Weights of a small transformer language model.
Size: 9 layers, width 256, MLP 1024 tanh GELU, 7.47M parameters.
Architecture: LayerNorm before each block, learned positions, biases, tied embeddings.
Each number is 200 + 30 x the weight over its row's rms, rounded and kept within 0 to 999. Layers, rows and columns count from 0. The size before them is the row's rms in percent of the matrix's.

# down: layer 2 MLP down (transposed), 1024x256, rms 0.0394, rows 593-619, columns 128-255
# up: layer 2 MLP up, 1024x256, rms 0.053, rows 594-620, columns 128-255
down593,071,203,234,203,219,186,211,165,241,238,218,168,219,194,254,225,237,191,186,194,165,205,243,198,218,196,150,207,198,159,239,242,208,177,188,248,193,228,208,153,240,188,207,253,169,217,200,218,190,167,206,179,180,181,234,206,213,239,247,161,212,207,186,194,129,184,145,208,233,196,196,229,149,245,155,180,222,262,197,181,210,197,172,205,218,233,220,182,173,173,194,235,194,238,222,215,173,184,208,215,145,193,185,210,191,181,194,232,195,173,153,213,182,176,247,237,186,220,197,182,171,229,124,207,180,271,230,186,179
up594,101,138,178,171,190,216,207,194,129,215,208,214,193,156,213,212,196,175,214,160,201,162,179,179,198,274,227,181,265,307,226,169,246,249,185,179,213,215,141,170,201,177,226,201,156,170,203,167,172,182,203,204,172,255,218,172,210,183,197,155,202,254,158,204,280,151,207,196,214,168,192,188,175,218,235,218,190,191,188,196,191,237,246,192,220,194,185,186,199,216,204,213,213,180,167,210,197,226,202,158,210,205,153,170,210,178,197,236,210,167,215,219,254,233,199,189,200,218,173,195,207,228,189,199,186,112,185,181,204
down594,092,192,204,172,240,156,204,177,199,265,212,171,197,233,196,216,221,185,188,161,198,241,227,176,181,255,117,174,255,223,192,195,223,218,147,183,175,143,178,246,207,189,176,231,219,193,198,203,220,134,191,215,227,195,186,150,169,197,228,175,198,226,177,185,208,184,166,187,209,222,240,178,225,162,164,181,220,244,212,180,226,239,298,201,181,185,215,201,199,186,237,251,206,215,204,249,182,244,201,221,162,196,199,215,199,160,201,188,179,244,228,164,177,236,205,218,151,211,121,202,201,242,176,157,253,211,213,127,153
up595,089,203,174,230,138,242,212,198,177,200,235,223,174,236,197,194,209,171,263,199,190,208,213,168,203,218,188,215,168,211,202,213,216,244,289,163,230,175,128,190,216,167,196,187,217,166,140,197,209,182,207,217,193,206,198,175,249,216,199,171,229,201,218,232,195,195,190,184,218,223,170,208,238,244,192,200,154,179,144,202,243,189,227,154,166,231,205,224,210,156,184,199,262,173,191,230,206,165,235,210,191,178,190,129,187,186,161,202,196,199,167,311,220,244,160,160,215,232,183,217,207,192,134,192,268,172,172,176,226
down595,097,214,193,186,187,221,210,243,194,253,183,217,128,203,194,213,162,245,155,190,157,186,146,176,228,173,185,237,170,183,258,239,198,167,162,232,233,195,191,191,223,203,211,188,209,189,215,128,217,237,154,186,158,195,196,195,250,208,235,194,215,156,259,202,163,170,221,211,161,144,220,212,207,202,224,205,205,165,204,191,206,215,226,194,124,264,146,222,206,194,197,182,211,188,207,186,179,201,187,155,165,203,168,226,154,211,196,223,213,215,200,182,173,180,195,216,242,181,170,229,214,209,229,220,211,183,238,252,185
up596,089,174,171,180,184,204,191,199,192,188,232,222,224,158,217,141,220,183,206,209,190,198,243,188,216,129,252,223,204,214,149,186,183,266,223,187,184,207,216,273,173,148,191,210,205,175,185,170,219,248,190,215,218,183,178,156,191,184,206,257,200,214,135,205,258,195,175,255,197,170,190,145,182,205,212,152,210,185,146,230,214,269,203,215,197,187,238,241,211,172,194,214,160,187,156,203,168,208,217,211,234,200,210,190,200,200,208,212,176,182,195,198,250,219,168,194,214,152,177,247,238,224,182,247,211,214,117,167,221
down596,086,197,135,182,255,160,212,235,189,216,253,200,217,222,194,220,175,171,223,232,248,185,201,164,238,222,235,166,182,199,252,154,202,131,172,226,227,218,220,238,143,181,176,166,161,192,159,189,207,243,176,171,246,201,165,206,211,177,206,164,187,233,217,192,188,211,184,195,200,230,210,181,195,225,182,180,142,191,202,118,157,230,179,226,153,205,219,174,213,140,246,223,209,175,180,173,196,197,229,186,170,241,207,201,184,213,244,208,198,214,163,207,220,125,262,207,213,222,201,174,183,186,212,195,194,156,222,179,180
up597,093,182,239,187,168,253,229,184,168,215,243,222,169,203,204,169,202,154,280,244,167,191,171,177,223,221,209,215,178,220,198,184,245,209,228,163,195,131,181,179,194,175,195,171,197,206,168,189,134,191,188,244,158,219,207,218,253,207,236,222,151,206,247,187,201,157,226,189,219,195,186,221,186,233,203,193,167,208,172,182,234,190,199,152,195,203,186,237,242,140,221,186,207,182,228,196,210,190,225,167,224,144,180,133,217,206,210,182,228,174,158,244,211,221,181,145,222,227,158,191,237,183,160,220,236,190,168,185,177
down597,097,229,228,178,174,232,259,251,201,184,221,228,200,178,174,193,216,236,187,233,124,218,205,225,199,205,201,247,132,169,195,199,164,182,196,174,238,228,213,189,162,152,168,226,228,231,204,226,215,209,224,218,188,186,144,161,188,209,183,156,175,192,261,234,183,155,174,215,173,208,222,185,245,225,237,183,184,143,179,173,178,188,246,247,200,205,198,186,174,176,199,185,271,227,220,206,197,145,200,262,239,211,231,209,179,218,154,261,181,216,210,208,189,183,184,227,185,211,152,243,212,199,196,162,201,201,178,238,189
up598,115,186,225,211,183,200,206,200,148,239,204,224,199,228,177,154,195,156,199,205,183,185,211,116,197,249,227,202,183,254,188,193,218,274,196,229,241,164,151,176,175,174,206,184,128,154,212,217,214,230,212,269,159,176,219,167,227,168,210,183,197,227,199,214,222,141,239,229,237,204,135,225,181,234,218,190,196,182,234,186,250,216,167,219,168,238,222,257,193,164,227,181,161,227,171,175,235,192,200,230,212,166,211,186,220,238,204,210,198,207,195,205,267,230,189,176,199,238,223,214,236,213,169,244,179,193,208,178,214
down598,085,221,207,197,193,176,242,184,202,176,244,183,222,242,239,200,209,244,185,184,202,218,208,172,232,223,161,149,240,177,212,233,229,234,236,183,257,122,116,189,217,121,208,179,215,205,260,221,212,195,213,159,212,189,196,257,189,184,155,174,188,171,242,166,199,227,271,172,200,238,154,186,252,185,222,256,193,192,195,153,191,206,194,196,188,170,184,188,232,186,124,185,126,268,201,219,207,222,177,219,234,206,235,182,230,159,220,193,193,229,208,188,200,145,237,205,235,218,219,150,198,209,177,243,213,189,211,199,207
up599,090,187,230,191,157,219,275,192,182,162,227,207,183,225,200,205,197,205,226,194,195,218,227,179,203,232,232,218,240,222,261,204,135,187,256,176,250,152,241,185,184,168,201,220,228,218,211,169,171,142,210,195,159,167,207,160,256,225,235,239,171,224,166,254,220,195,181,213,187,216,157,241,176,224,213,202,177,205,178,232,215,196,208,136,128,219,186,214,215,187,181,220,219,235,190,237,217,203,231,173,228,120,171,155,160,220,179,212,162,187,141,194,190,242,185,190,202,189,155,153,180,184,203,185,203,213,214,241,253
down599,102,192,200,165,268,195,156,208,180,174,186,193,235,192,175,187,246,173,232,211,207,177,204,223,194,242,177,223,126,165,163,211,171,252,114,197,190,255,238,221,209,175,165,197,249,232,141,220,204,146,201,149,247,267,192,232,197,191,216,215,164,186,165,150,192,192,202,177,229,188,206,222,202,281,153,196,153,141,209,198,188,231,193,219,199,209,200,223,201,210,136,178,260,184,195,182,162,180,199,265,192,142,211,228,211,190,193,168,183,256,227,252,221,131,151,155,182,220,212,175,211,186,225,174,228,198,194,177,187
up600,075,155,217,195,189,181,190,198,149,220,224,240,183,143,201,189,223,162,195,187,200,242,178,170,229,197,195,164,206,238,223,152,234,252,216,200,203,206,192,196,174,171,236,158,186,163,260,195,225,201,187,266,207,240,237,224,213,135,211,189,283,278,218,190,240,177,187,159,210,149,163,172,199,233,217,249,186,149,195,184,216,234,217,185,209,239,202,237,211,167,170,205,206,134,192,236,154,190,186,219,237,198,162,174,228,216,135,236,276,208,201,221,221,242,197,166,225,210,219,180,254,208,177,265,210,186,195,210,204
down600,076,221,146,176,126,153,203,147,266,239,158,225,214,226,219,242,149,195,201,149,228,213,207,223,219,188,145,235,176,230,219,228,206,187,185,186,223,151,198,213,199,160,198,191,220,186,218,186,163,241,258,187,198,231,200,178,164,167,208,204,210,240,166,174,204,238,193,190,198,169,204,218,185,179,167,204,173,219,178,149,238,217,246,218,225,151,173,200,164,221,269,220,207,186,160,249,228,236,160,166,187,193,210,158,203,238,215,237,253,161,219,192,220,186,223,179,182,185,209,234,189,194,204,170,197,247,171,166,198
up601,113,167,231,210,182,238,168,208,172,157,182,194,164,140,207,194,222,193,221,184,224,178,180,215,203,167,240,196,235,233,167,174,211,180,243,170,194,245,174,178,179,200,199,197,154,178,183,187,173,214,155,158,205,255,198,153,247,161,171,179,191,195,268,275,252,181,225,174,240,187,165,205,187,185,215,202,144,216,133,241,225,251,240,223,228,207,200,171,190,202,263,222,224,155,204,201,221,230,192,173,225,163,190,182,238,190,230,268,254,92,231,223,215,231,189,136,200,228,206,190,183,250,168,201,168,187,218,139,205
down601,091,174,175,187,191,143,222,205,211,205,195,197,150,172,184,189,189,253,164,216,222,178,204,225,145,262,147,233,213,203,147,186,189,238,159,176,229,184,206,118,166,179,176,206,210,178,215,188,205,143,158,205,209,225,185,159,214,240,224,156,192,156,211,166,232,230,163,203,186,215,203,209,136,163,226,225,198,232,276,209,174,225,195,209,211,197,191,204,226,245,218,190,173,224,202,180,175,193,235,211,228,194,194,244,194,226,236,185,145,127,187,228,187,195,194,236,167,211,201,172,243,163,184,191,236,236,161,179,164
up602,115,180,198,223,209,194,258,213,178,208,175,179,188,188,184,229,166,196,192,206,186,201,159,183,192,197,267,179,199,282,231,198,190,206,201,197,191,217,166,197,185,217,192,199,141,192,229,183,187,213,200,219,162,231,203,144,240,177,198,252,200,207,177,214,234,165,259,191,245,160,154,220,225,187,209,175,126,199,176,178,209,217,233,223,236,185,182,244,195,196,207,297,165,216,178,185,249,235,188,218,208,211,178,200,187,215,265,228,232,203,218,208,211,246,198,182,176,192,184,245,181,280,173,183,178,167,157,135,210
down602,128,184,181,219,165,204,188,234,177,202,154,200,224,161,240,199,169,196,218,270,215,183,191,182,150,208,242,164,210,227,187,198,239,198,205,272,194,274,190,162,157,185,192,229,192,208,173,209,220,230,134,235,185,165,233,154,222,182,242,192,234,170,144,204,222,210,224,216,170,167,178,218,216,248,200,209,171,165,206,237,207,213,169,269,196,159,230,193,213,146,247,190,230,222,264,198,249,248,192,148,233,207,221,183,235,246,177,203,258,199,228,194,262,217,184,174,167,187,170,152,195,231,223,217,181,198,157,200,179
up603,087,189,205,171,204,250,232,199,192,200,220,228,197,226,247,160,273,204,203,211,198,169,234,223,225,199,207,254,225,195,217,204,236,205,188,165,172,205,191,178,182,207,185,201,193,199,221,197,198,189,180,188,226,156,205,196,207,186,183,209,153,160,262,216,254,180,227,206,232,197,212,219,189,160,203,211,144,210,149,120,240,223,205,209,195,233,189,168,226,169,216,164,208,213,191,205,177,230,211,197,200,175,203,186,194,237,158,203,205,141,171,218,185,202,171,189,171,230,176,180,214,219,172,171,174,231,227,204,173
down603,089,163,181,203,196,222,170,203,206,192,194,203,178,195,113,212,225,212,189,186,238,197,175,178,227,155,198,221,194,182,146,172,180,147,200,177,229,200,228,220,230,220,182,182,139,234,182,207,255,237,169,216,193,241,216,206,188,181,236,231,178,171,200,144,189,207,130,176,244,157,210,157,190,205,191,179,229,175,173,159,153,188,197,216,228,218,200,199,197,188,203,187,167,193,147,255,194,176,205,217,155,225,147,223,228,161,138,214,131,189,207,174,204,216,175,200,141,187,194,207,164,224,267,193,181,219,203,240,213
up604,073,171,216,284,215,172,202,157,210,216,167,191,214,213,207,212,147,196,183,208,224,164,201,184,253,177,194,174,214,205,168,163,213,229,247,168,192,200,150,160,217,189,206,206,170,181,197,198,174,178,212,186,184,254,194,250,177,176,253,167,290,238,200,176,182,183,143,202,210,167,203,233,160,201,217,219,198,137,216,225,230,217,205,210,249,203,181,246,173,194,141,205,220,189,142,208,157,157,227,198,248,197,197,195,214,200,121,180,219,235,141,193,218,277,153,200,164,207,209,184,216,139,197,237,275,197,187,187,133
down604,093,173,137,225,184,277,180,208,224,220,197,156,222,238,232,198,178,217,237,225,212,169,211,198,208,174,209,169,193,219,222,210,208,148,186,207,189,203,214,217,171,200,208,210,204,237,258,174,201,204,219,160,169,216,204,189,238,222,234,211,205,146,160,186,216,231,218,171,242,194,212,238,196,227,186,165,167,131,239,159,216,213,213,227,209,204,212,234,172,235,254,190,243,167,176,203,150,228,192,203,199,204,238,186,246,171,254,231,194,216,194,218,231,228,149,180,186,204,197,165,208,168,201,275,175,180,126,195,215
up605,093,216,209,197,235,225,211,204,203,205,220,192,205,259,188,137,242,165,186,207,190,210,194,221,235,165,193,217,176,192,271,180,182,210,199,194,200,240,215,204,202,223,169,180,173,177,178,182,177,237,228,207,171,183,216,139,223,209,213,213,229,203,201,207,160,122,235,146,185,184,184,190,196,185,171,196,186,225,235,227,223,235,230,210,218,264,177,263,202,184,212,227,218,216,184,212,220,202,195,234,185,214,237,214,213,154,230,188,265,241,178,185,203,160,185,212,234,221,215,230,217,239,178,179,158,156,214,202,234
down605,086,178,191,159,201,208,173,202,171,187,186,166,177,185,170,190,183,220,205,194,234,221,204,213,203,255,161,229,204,155,186,232,225,221,220,227,147,231,200,207,197,236,199,203,221,132,158,202,229,190,160,187,173,186,225,211,144,195,219,192,194,188,236,146,224,225,166,208,213,235,260,184,197,244,226,265,201,154,243,213,140,177,165,203,202,232,171,249,202,251,200,244,216,176,249,211,241,173,175,222,187,214,181,189,253,206,204,151,175,226,204,226,214,171,169,216,124,152,177,198,160,252,257,222,211,200,197,236,216
up606,121,168,208,171,176,271,217,204,154,212,256,204,160,205,206,149,210,149,202,224,199,166,212,160,192,243,226,255,238,239,191,178,222,243,175,221,193,214,188,192,156,205,220,173,146,179,198,155,178,211,191,232,174,232,235,154,275,189,232,254,169,182,224,240,241,167,225,195,247,196,167,196,185,237,197,146,184,207,210,210,221,226,204,197,158,201,189,286,225,199,235,164,190,149,199,204,198,167,205,201,194,181,171,191,198,194,236,171,234,149,227,211,235,248,160,154,223,216,206,216,250,207,146,212,203,162,151,208,224
down606,105,212,208,187,185,204,211,239,204,169,239,149,230,228,209,230,230,218,170,185,212,200,213,173,220,244,217,238,206,156,262,227,173,171,196,205,134,196,170,220,202,232,178,193,178,208,184,215,174,248,202,158,167,204,190,245,122,242,220,225,210,136,182,160,188,185,205,180,247,229,201,199,200,196,209,177,187,147,171,225,234,190,251,170,246,199,214,251,200,261,206,237,268,181,149,184,193,179,200,229,215,213,222,202,233,163,178,168,161,234,221,201,243,150,195,220,168,206,266,197,246,174,238,173,197,180,186,198,157
up607,099,196,234,241,204,225,194,170,178,157,197,206,211,225,172,161,246,184,171,218,179,184,180,188,256,200,234,177,173,228,207,174,225,213,239,183,210,161,154,154,198,188,203,195,198,187,186,196,161,180,163,200,188,196,188,213,214,179,189,196,230,223,250,200,223,176,230,163,210,175,227,251,217,247,241,217,143,153,120,204,211,268,186,204,238,204,184,224,205,172,165,259,234,156,188,212,201,222,206,197,209,195,200,150,200,194,164,177,237,216,141,240,226,240,209,171,135,208,183,205,214,186,154,230,271,198,196,199,151
down607,118,196,232,182,186,170,227,213,197,234,179,183,225,178,244,193,199,203,193,211,214,174,237,215,196,232,163,226,179,150,149,170,204,256,165,206,220,239,184,206,161,238,194,217,213,169,135,202,218,141,213,233,198,226,226,203,131,202,176,139,184,169,209,178,182,146,179,215,150,171,195,183,201,196,220,179,160,186,258,217,177,210,254,184,231,176,202,182,171,222,215,154,137,151,256,218,159,113,180,196,192,184,168,182,241,262,201,213,202,150,265,187,172,178,198,203,232,213,232,201,204,160,183,189,248,200,179,195,184
up608,105,198,189,186,212,224,190,171,180,164,232,222,177,235,245,172,202,179,186,175,211,189,179,203,198,143,240,179,125,215,239,246,187,212,249,155,266,169,184,171,188,153,214,222,204,182,185,195,181,234,181,190,151,214,218,179,225,205,181,237,204,210,260,210,202,194,188,235,191,204,202,233,158,197,196,158,209,221,166,196,258,211,181,180,178,195,159,194,205,187,198,198,236,221,164,253,217,174,221,95,182,164,179,181,157,209,216,221,161,206,111,235,236,214,215,206,186,211,199,161,175,266,217,223,200,181,240,215,179
down608,095,214,217,165,211,175,218,202,190,178,252,243,147,237,238,248,182,249,194,200,222,204,193,178,235,230,214,189,193,139,161,215,178,226,192,178,220,196,184,185,218,173,195,208,170,190,208,234,134,218,206,187,145,237,199,220,196,207,196,184,187,168,221,197,172,192,203,245,202,211,218,205,154,122,206,240,205,203,177,189,200,171,193,227,244,214,168,185,209,209,188,187,134,203,199,178,220,168,198,179,197,243,143,163,195,219,264,191,175,220,209,204,169,203,258,241,192,159,158,246,224,157,166,224,217,260,198,285,192
up609,114,181,204,173,199,271,203,217,200,234,178,218,200,198,169,167,174,176,194,221,204,170,213,175,225,245,291,215,201,247,151,204,229,185,195,165,211,215,197,231,165,174,185,184,128,190,152,180,212,225,194,224,198,219,203,175,244,155,206,242,211,179,219,197,249,215,224,219,252,174,185,179,178,189,205,173,173,192,157,253,201,205,227,234,234,215,197,202,196,217,199,240,179,138,168,210,184,213,199,195,219,196,169,189,217,202,200,225,196,140,237,193,268,289,150,188,208,203,218,241,241,201,156,235,182,229,133,142,174
down609,104,201,220,194,213,261,229,203,188,159,165,206,168,154,245,164,204,206,208,223,202,177,247,228,188,198,197,174,225,194,225,213,209,175,235,232,201,218,203,206,178,232,170,209,229,199,215,170,231,218,173,220,170,200,206,207,178,219,172,216,213,140,186,204,209,193,224,173,235,259,154,191,183,231,187,237,186,225,161,190,176,194,199,195,195,210,224,156,221,244,143,211,179,162,200,166,217,191,216,213,205,229,192,220,218,196,261,159,200,173,180,189,181,220,218,226,196,225,171,232,194,201,214,233,195,127,202,199,213
up610,090,197,186,206,151,200,211,167,172,149,229,234,212,203,196,174,280,201,232,230,196,179,193,194,234,174,214,213,224,206,214,220,219,247,202,148,189,119,197,238,188,173,186,242,220,134,213,198,214,277,190,183,203,235,192,238,190,195,209,138,206,221,205,185,222,157,184,260,200,147,184,171,185,172,205,150,222,157,225,203,203,211,188,169,236,184,205,256,223,199,182,171,182,204,159,185,180,185,229,228,241,181,197,217,223,211,178,167,228,208,185,189,203,233,151,196,156,210,203,197,226,184,181,245,176,215,201,220,186
down610,089,179,201,221,229,191,176,198,186,193,182,237,197,166,172,189,190,197,235,222,202,122,230,225,220,223,241,199,243,177,184,178,192,211,191,176,235,154,162,209,203,208,223,164,189,232,210,216,160,241,223,239,200,251,192,143,229,199,192,188,200,199,220,229,180,245,185,233,126,160,206,193,179,143,180,189,221,195,225,237,232,204,171,194,207,169,210,162,231,188,189,179,119,186,196,140,209,211,187,228,242,266,142,209,205,265,152,197,188,215,237,226,217,254,148,175,219,189,160,194,197,170,292,203,196,186,200,204,202
up611,112,131,171,205,191,234,163,179,187,214,224,208,233,182,195,251,243,206,249,177,171,170,218,164,217,250,252,144,239,258,202,174,185,192,240,164,193,184,180,197,207,197,219,180,170,146,184,163,173,185,170,240,224,206,209,212,253,164,225,191,229,205,200,212,228,163,206,228,212,181,183,199,198,257,201,210,205,166,198,198,213,199,225,165,204,234,194,202,217,135,184,202,262,157,195,236,228,218,189,259,229,238,214,161,197,164,187,182,231,213,213,207,247,205,145,182,224,225,204,187,211,221,207,226,200,152,186,200,204
down611,098,186,236,205,237,193,153,210,220,241,215,294,255,281,195,291,153,247,229,227,213,231,135,189,189,177,214,158,211,186,192,222,217,200,222,203,193,171,180,198,193,209,201,186,229,223,200,226,211,213,207,225,212,215,246,254,190,216,232,137,164,203,226,238,226,165,192,228,214,205,207,182,135,240,201,141,207,178,230,220,208,207,190,219,259,236,177,180,186,231,148,201,193,249,206,183,212,174,105,235,170,188,225,193,175,224,202,239,215,176,213,178,193,143,212,209,154,150,217,170,214,265,257,185,211,217,229,223,158
up612,107,199,246,164,207,201,178,205,182,212,172,221,179,169,231,170,203,196,225,220,207,229,160,199,202,159,254,203,173,238,187,192,217,228,236,195,160,137,186,230,187,174,185,164,200,207,183,156,193,269,182,269,208,189,204,179,225,167,203,194,226,204,181,208,232,210,210,221,168,164,167,200,191,187,215,157,206,214,201,196,234,261,239,230,238,211,204,246,253,182,226,187,202,168,209,197,192,175,197,133,223,210,227,177,208,258,162,207,261,168,198,207,246,236,135,173,235,200,177,200,217,241,176,259,173,226,149,177,216
down612,118,200,213,163,223,169,179,210,187,200,256,181,215,172,214,204,220,156,227,219,202,168,187,177,196,185,233,197,194,166,205,202,195,181,124,223,215,211,194,214,157,185,190,200,189,191,199,179,218,236,195,159,235,198,204,222,193,215,222,270,205,209,180,199,203,247,200,222,227,225,185,238,174,193,228,227,213,241,228,176,196,188,161,213,155,205,223,170,217,155,254,182,101,204,212,151,185,205,199,160,169,215,235,222,160,267,197,223,230,235,207,168,191,93,204,205,219,236,206,150,189,228,224,207,156,198,183,189,187
up613,117,156,176,166,199,207,218,184,190,246,262,183,222,237,224,157,232,177,231,204,200,156,229,180,210,240,275,212,201,205,235,172,199,240,168,215,207,218,213,202,197,200,197,210,147,193,183,151,143,255,213,248,170,210,215,225,291,196,244,280,211,199,193,212,223,136,222,198,229,182,207,207,157,206,206,186,214,223,232,210,208,239,232,162,190,261,180,255,238,189,233,219,189,144,162,215,182,208,191,209,164,238,165,203,205,184,234,158,226,203,184,188,207,191,156,168,199,232,187,180,215,224,195,231,171,126,186,199,217
down613,100,224,200,187,165,192,181,182,254,264,176,212,147,199,167,225,143,247,244,228,198,179,201,211,243,189,207,217,181,187,152,227,201,164,200,206,239,239,200,184,204,185,197,171,189,195,165,225,237,212,245,166,238,213,205,168,162,197,197,207,149,244,229,243,185,266,165,162,219,192,195,190,207,186,176,221,165,195,199,214,238,211,177,222,185,200,192,194,138,166,219,210,199,234,168,177,214,187,188,218,199,173,189,193,150,211,224,241,184,227,214,181,177,186,223,199,199,187,221,202,205,173,263,214,157,185,240,239,153
up614,096,177,168,246,189,177,189,174,175,221,223,248,213,228,257,177,174,192,185,159,242,212,197,201,223,170,251,201,154,207,233,186,226,191,179,232,205,185,198,227,192,187,192,218,200,152,192,131,202,240,141,255,198,168,220,229,175,190,249,245,179,215,217,190,191,216,201,192,213,136,190,168,184,221,210,122,192,160,229,206,246,207,205,224,221,173,196,204,200,203,219,196,191,202,203,209,232,193,210,179,204,236,219,208,145,222,186,204,221,251,186,191,220,230,179,173,226,222,205,215,224,218,196,220,134,150,220,200,151
down614,081,171,204,225,211,202,151,232,232,198,136,184,208,209,221,183,176,188,165,243,223,222,246,219,222,199,227,238,222,189,167,221,169,196,240,228,204,249,220,213,209,164,181,197,166,211,220,231,236,224,188,243,240,225,211,199,149,217,221,155,195,177,178,235,149,226,186,164,151,229,235,191,249,255,217,193,209,169,231,205,224,182,221,220,202,214,219,223,248,241,158,223,150,207,246,157,180,187,199,214,251,235,199,240,197,172,200,178,209,202,221,200,181,187,216,200,215,156,224,180,197,148,157,205,250,230,196,155,186
up615,105,145,184,170,172,195,239,217,178,238,212,213,189,148,218,198,271,191,242,196,125,217,215,174,201,252,224,217,264,211,157,210,153,276,186,240,171,221,192,222,203,209,186,212,160,163,177,206,192,221,200,187,253,183,224,161,250,192,189,191,172,175,221,170,187,162,224,224,216,205,184,204,151,193,184,205,183,191,211,143,203,183,163,194,184,187,232,170,172,184,135,181,173,249,236,225,267,181,213,211,189,182,219,185,208,244,234,229,212,184,189,213,218,234,178,175,163,200,186,183,197,194,174,196,215,134,191,148,220
down615,093,186,198,201,239,193,161,193,241,206,150,202,226,169,128,250,190,195,172,194,205,172,182,204,238,227,224,243,235,227,173,130,168,222,212,224,179,145,251,208,234,241,197,258,190,205,181,220,175,202,171,226,218,208,219,232,219,229,235,207,207,185,207,175,163,157,239,240,195,190,218,219,190,206,195,167,189,191,174,219,161,211,220,221,269,188,234,164,197,166,216,168,290,184,173,164,216,207,180,149,199,173,157,226,205,215,179,200,270,188,202,179,174,229,187,243,171,190,174,237,172,225,187,206,189,160,169,210,228
up616,077,181,198,255,232,213,177,210,183,218,210,204,233,267,169,209,226,210,159,181,169,160,213,179,197,191,224,147,229,247,215,178,186,226,209,151,205,195,135,209,179,193,176,202,135,193,204,217,198,233,159,183,207,234,212,212,201,142,181,180,175,218,212,201,243,134,195,243,271,186,167,222,205,176,227,180,172,185,178,139,202,237,254,199,234,232,137,230,198,183,201,247,235,156,177,176,201,206,168,250,224,203,192,193,202,178,230,247,226,212,202,196,236,202,208,193,212,233,237,278,232,231,176,216,244,192,195,214,182
down616,063,243,214,183,183,202,161,193,260,207,226,222,207,266,220,241,170,241,260,183,232,189,154,268,175,229,159,176,187,144,175,260,185,201,177,183,164,151,142,236,218,124,185,213,169,207,156,222,208,229,228,191,262,175,224,213,196,233,243,171,154,211,208,204,170,226,185,252,208,221,133,151,243,211,195,169,193,221,199,180,201,241,283,210,195,224,189,192,196,183,177,266,186,172,207,228,197,214,180,199,227,235,145,214,213,214,192,168,141,196,207,226,184,190,207,145,201,149,225,192,180,185,227,196,242,224,211,190,199
up617,110,149,233,233,190,222,239,190,197,180,147,207,208,154,224,105,206,151,226,189,200,147,244,193,202,194,239,149,207,226,172,149,213,206,218,184,204,169,199,222,241,189,185,176,181,194,145,217,209,172,186,215,209,155,188,192,201,177,177,216,156,146,170,200,228,206,199,211,206,168,169,226,200,163,213,205,221,195,211,241,246,230,222,200,235,177,203,198,214,201,182,248,198,154,189,177,252,218,206,203,207,193,236,197,228,209,212,178,248,197,215,204,252,219,171,188,213,257,164,224,202,190,218,199,164,214,156,137,185
down617,111,212,167,232,205,214,207,183,176,167,174,175,193,230,170,206,217,206,133,203,159,215,207,178,221,264,172,254,252,248,187,176,244,263,224,191,217,264,251,205,186,237,208,204,224,245,234,208,255,193,202,146,196,182,190,211,185,217,174,206,235,166,196,192,201,128,193,193,260,218,182,195,213,225,212,164,162,224,204,236,243,191,211,185,177,229,192,252,208,157,230,148,272,200,207,225,215,187,174,215,161,202,172,201,203,166,175,207,196,225,220,208,145,207,215,263,197,223,210,204,197,194,242,190,240,158,220,206,186
up618,096,194,272,260,200,196,165,169,182,185,169,220,213,236,179,207,220,205,155,168,206,170,212,178,227,205,253,132,206,247,193,173,147,194,230,192,210,199,215,204,175,214,206,204,198,192,193,209,219,201,166,194,223,235,206,192,225,160,195,195,231,266,193,216,244,190,221,237,203,176,198,241,188,216,207,150,195,140,179,254,218,217,255,198,232,248,217,204,209,146,233,297,220,198,197,194,256,222,186,254,220,186,230,204,186,195,250,205,242,176,172,185,236,226,150,186,204,220,205,250,206,225,168,245,206,167,211,159,188
down618,085,233,170,162,208,191,233,229,182,192,235,263,220,221,274,185,174,203,198,257,242,222,153,232,166,144,186,256,157,217,233,215,216,177,199,206,167,185,186,165,201,186,190,239,225,194,224,203,192,150,164,254,180,210,210,178,184,184,203,194,227,185,234,218,208,124,181,130,162,209,233,225,147,203,201,223,161,228,215,183,231,244,217,202,218,225,136,198,196,191,191,201,199,227,225,205,194,196,182,233,205,166,166,199,241,267,196,204,143,207,227,216,200,225,203,195,192,178,176,157,239,171,205,152,221,246,193,178,197
up619,093,184,130,197,141,255,219,175,171,184,243,230,210,229,215,178,255,168,263,229,144,175,231,144,195,212,266,203,197,204,246,195,194,219,220,195,225,179,189,180,205,127,203,260,137,157,182,206,212,200,169,218,170,194,213,154,210,174,208,221,152,201,218,197,196,159,176,242,216,198,176,204,186,250,221,236,168,172,183,163,209,244,220,173,182,238,165,221,217,151,201,183,234,178,218,238,206,170,223,190,186,197,228,128,174,206,228,188,187,144,193,245,250,234,176,155,193,224,178,166,235,203,192,170,192,198,205,190,204
down619,089,263,165,225,189,178,210,249,198,208,165,195,222,211,171,155,194,280,189,232,147,152,154,171,182,143,196,181,227,123,227,246,165,174,208,187,203,220,140,235,207,179,168,216,210,231,223,208,198,219,205,155,182,218,193,227,144,259,226,180,222,210,234,189,178,173,160,206,171,161,213,158,215,169,206,155,263,245,214,162,176,211,227,256,185,187,182,249,184,185,186,202,206,189,200,219,150,171,174,202,218,228,208,203,205,192,205,196,205,198,190,191,224,183,187,236,213,161,160,208,208,196,220,181,211,231,196,213,199
up620,095,174,193,163,201,250,199,168,143,193,233,228,156,193,220,202,182,172,229,224,215,196,163,190,226,186,265,207,169,197,235,195,215,244,248,184,250,170,139,204,181,174,217,144,184,154,169,150,168,204,156,237,187,245,230,220,208,190,179,197,218,185,236,202,205,184,201,201,197,155,203,200,172,204,249,196,212,191,194,162,264,274,244,162,220,189,191,251,202,142,177,183,230,144,184,274,221,172,191,113,199,190,171,190,186,215,212,183,227,192,209,243,254,228,193,192,217,228,173,180,242,218,191,261,227,165,158,217,206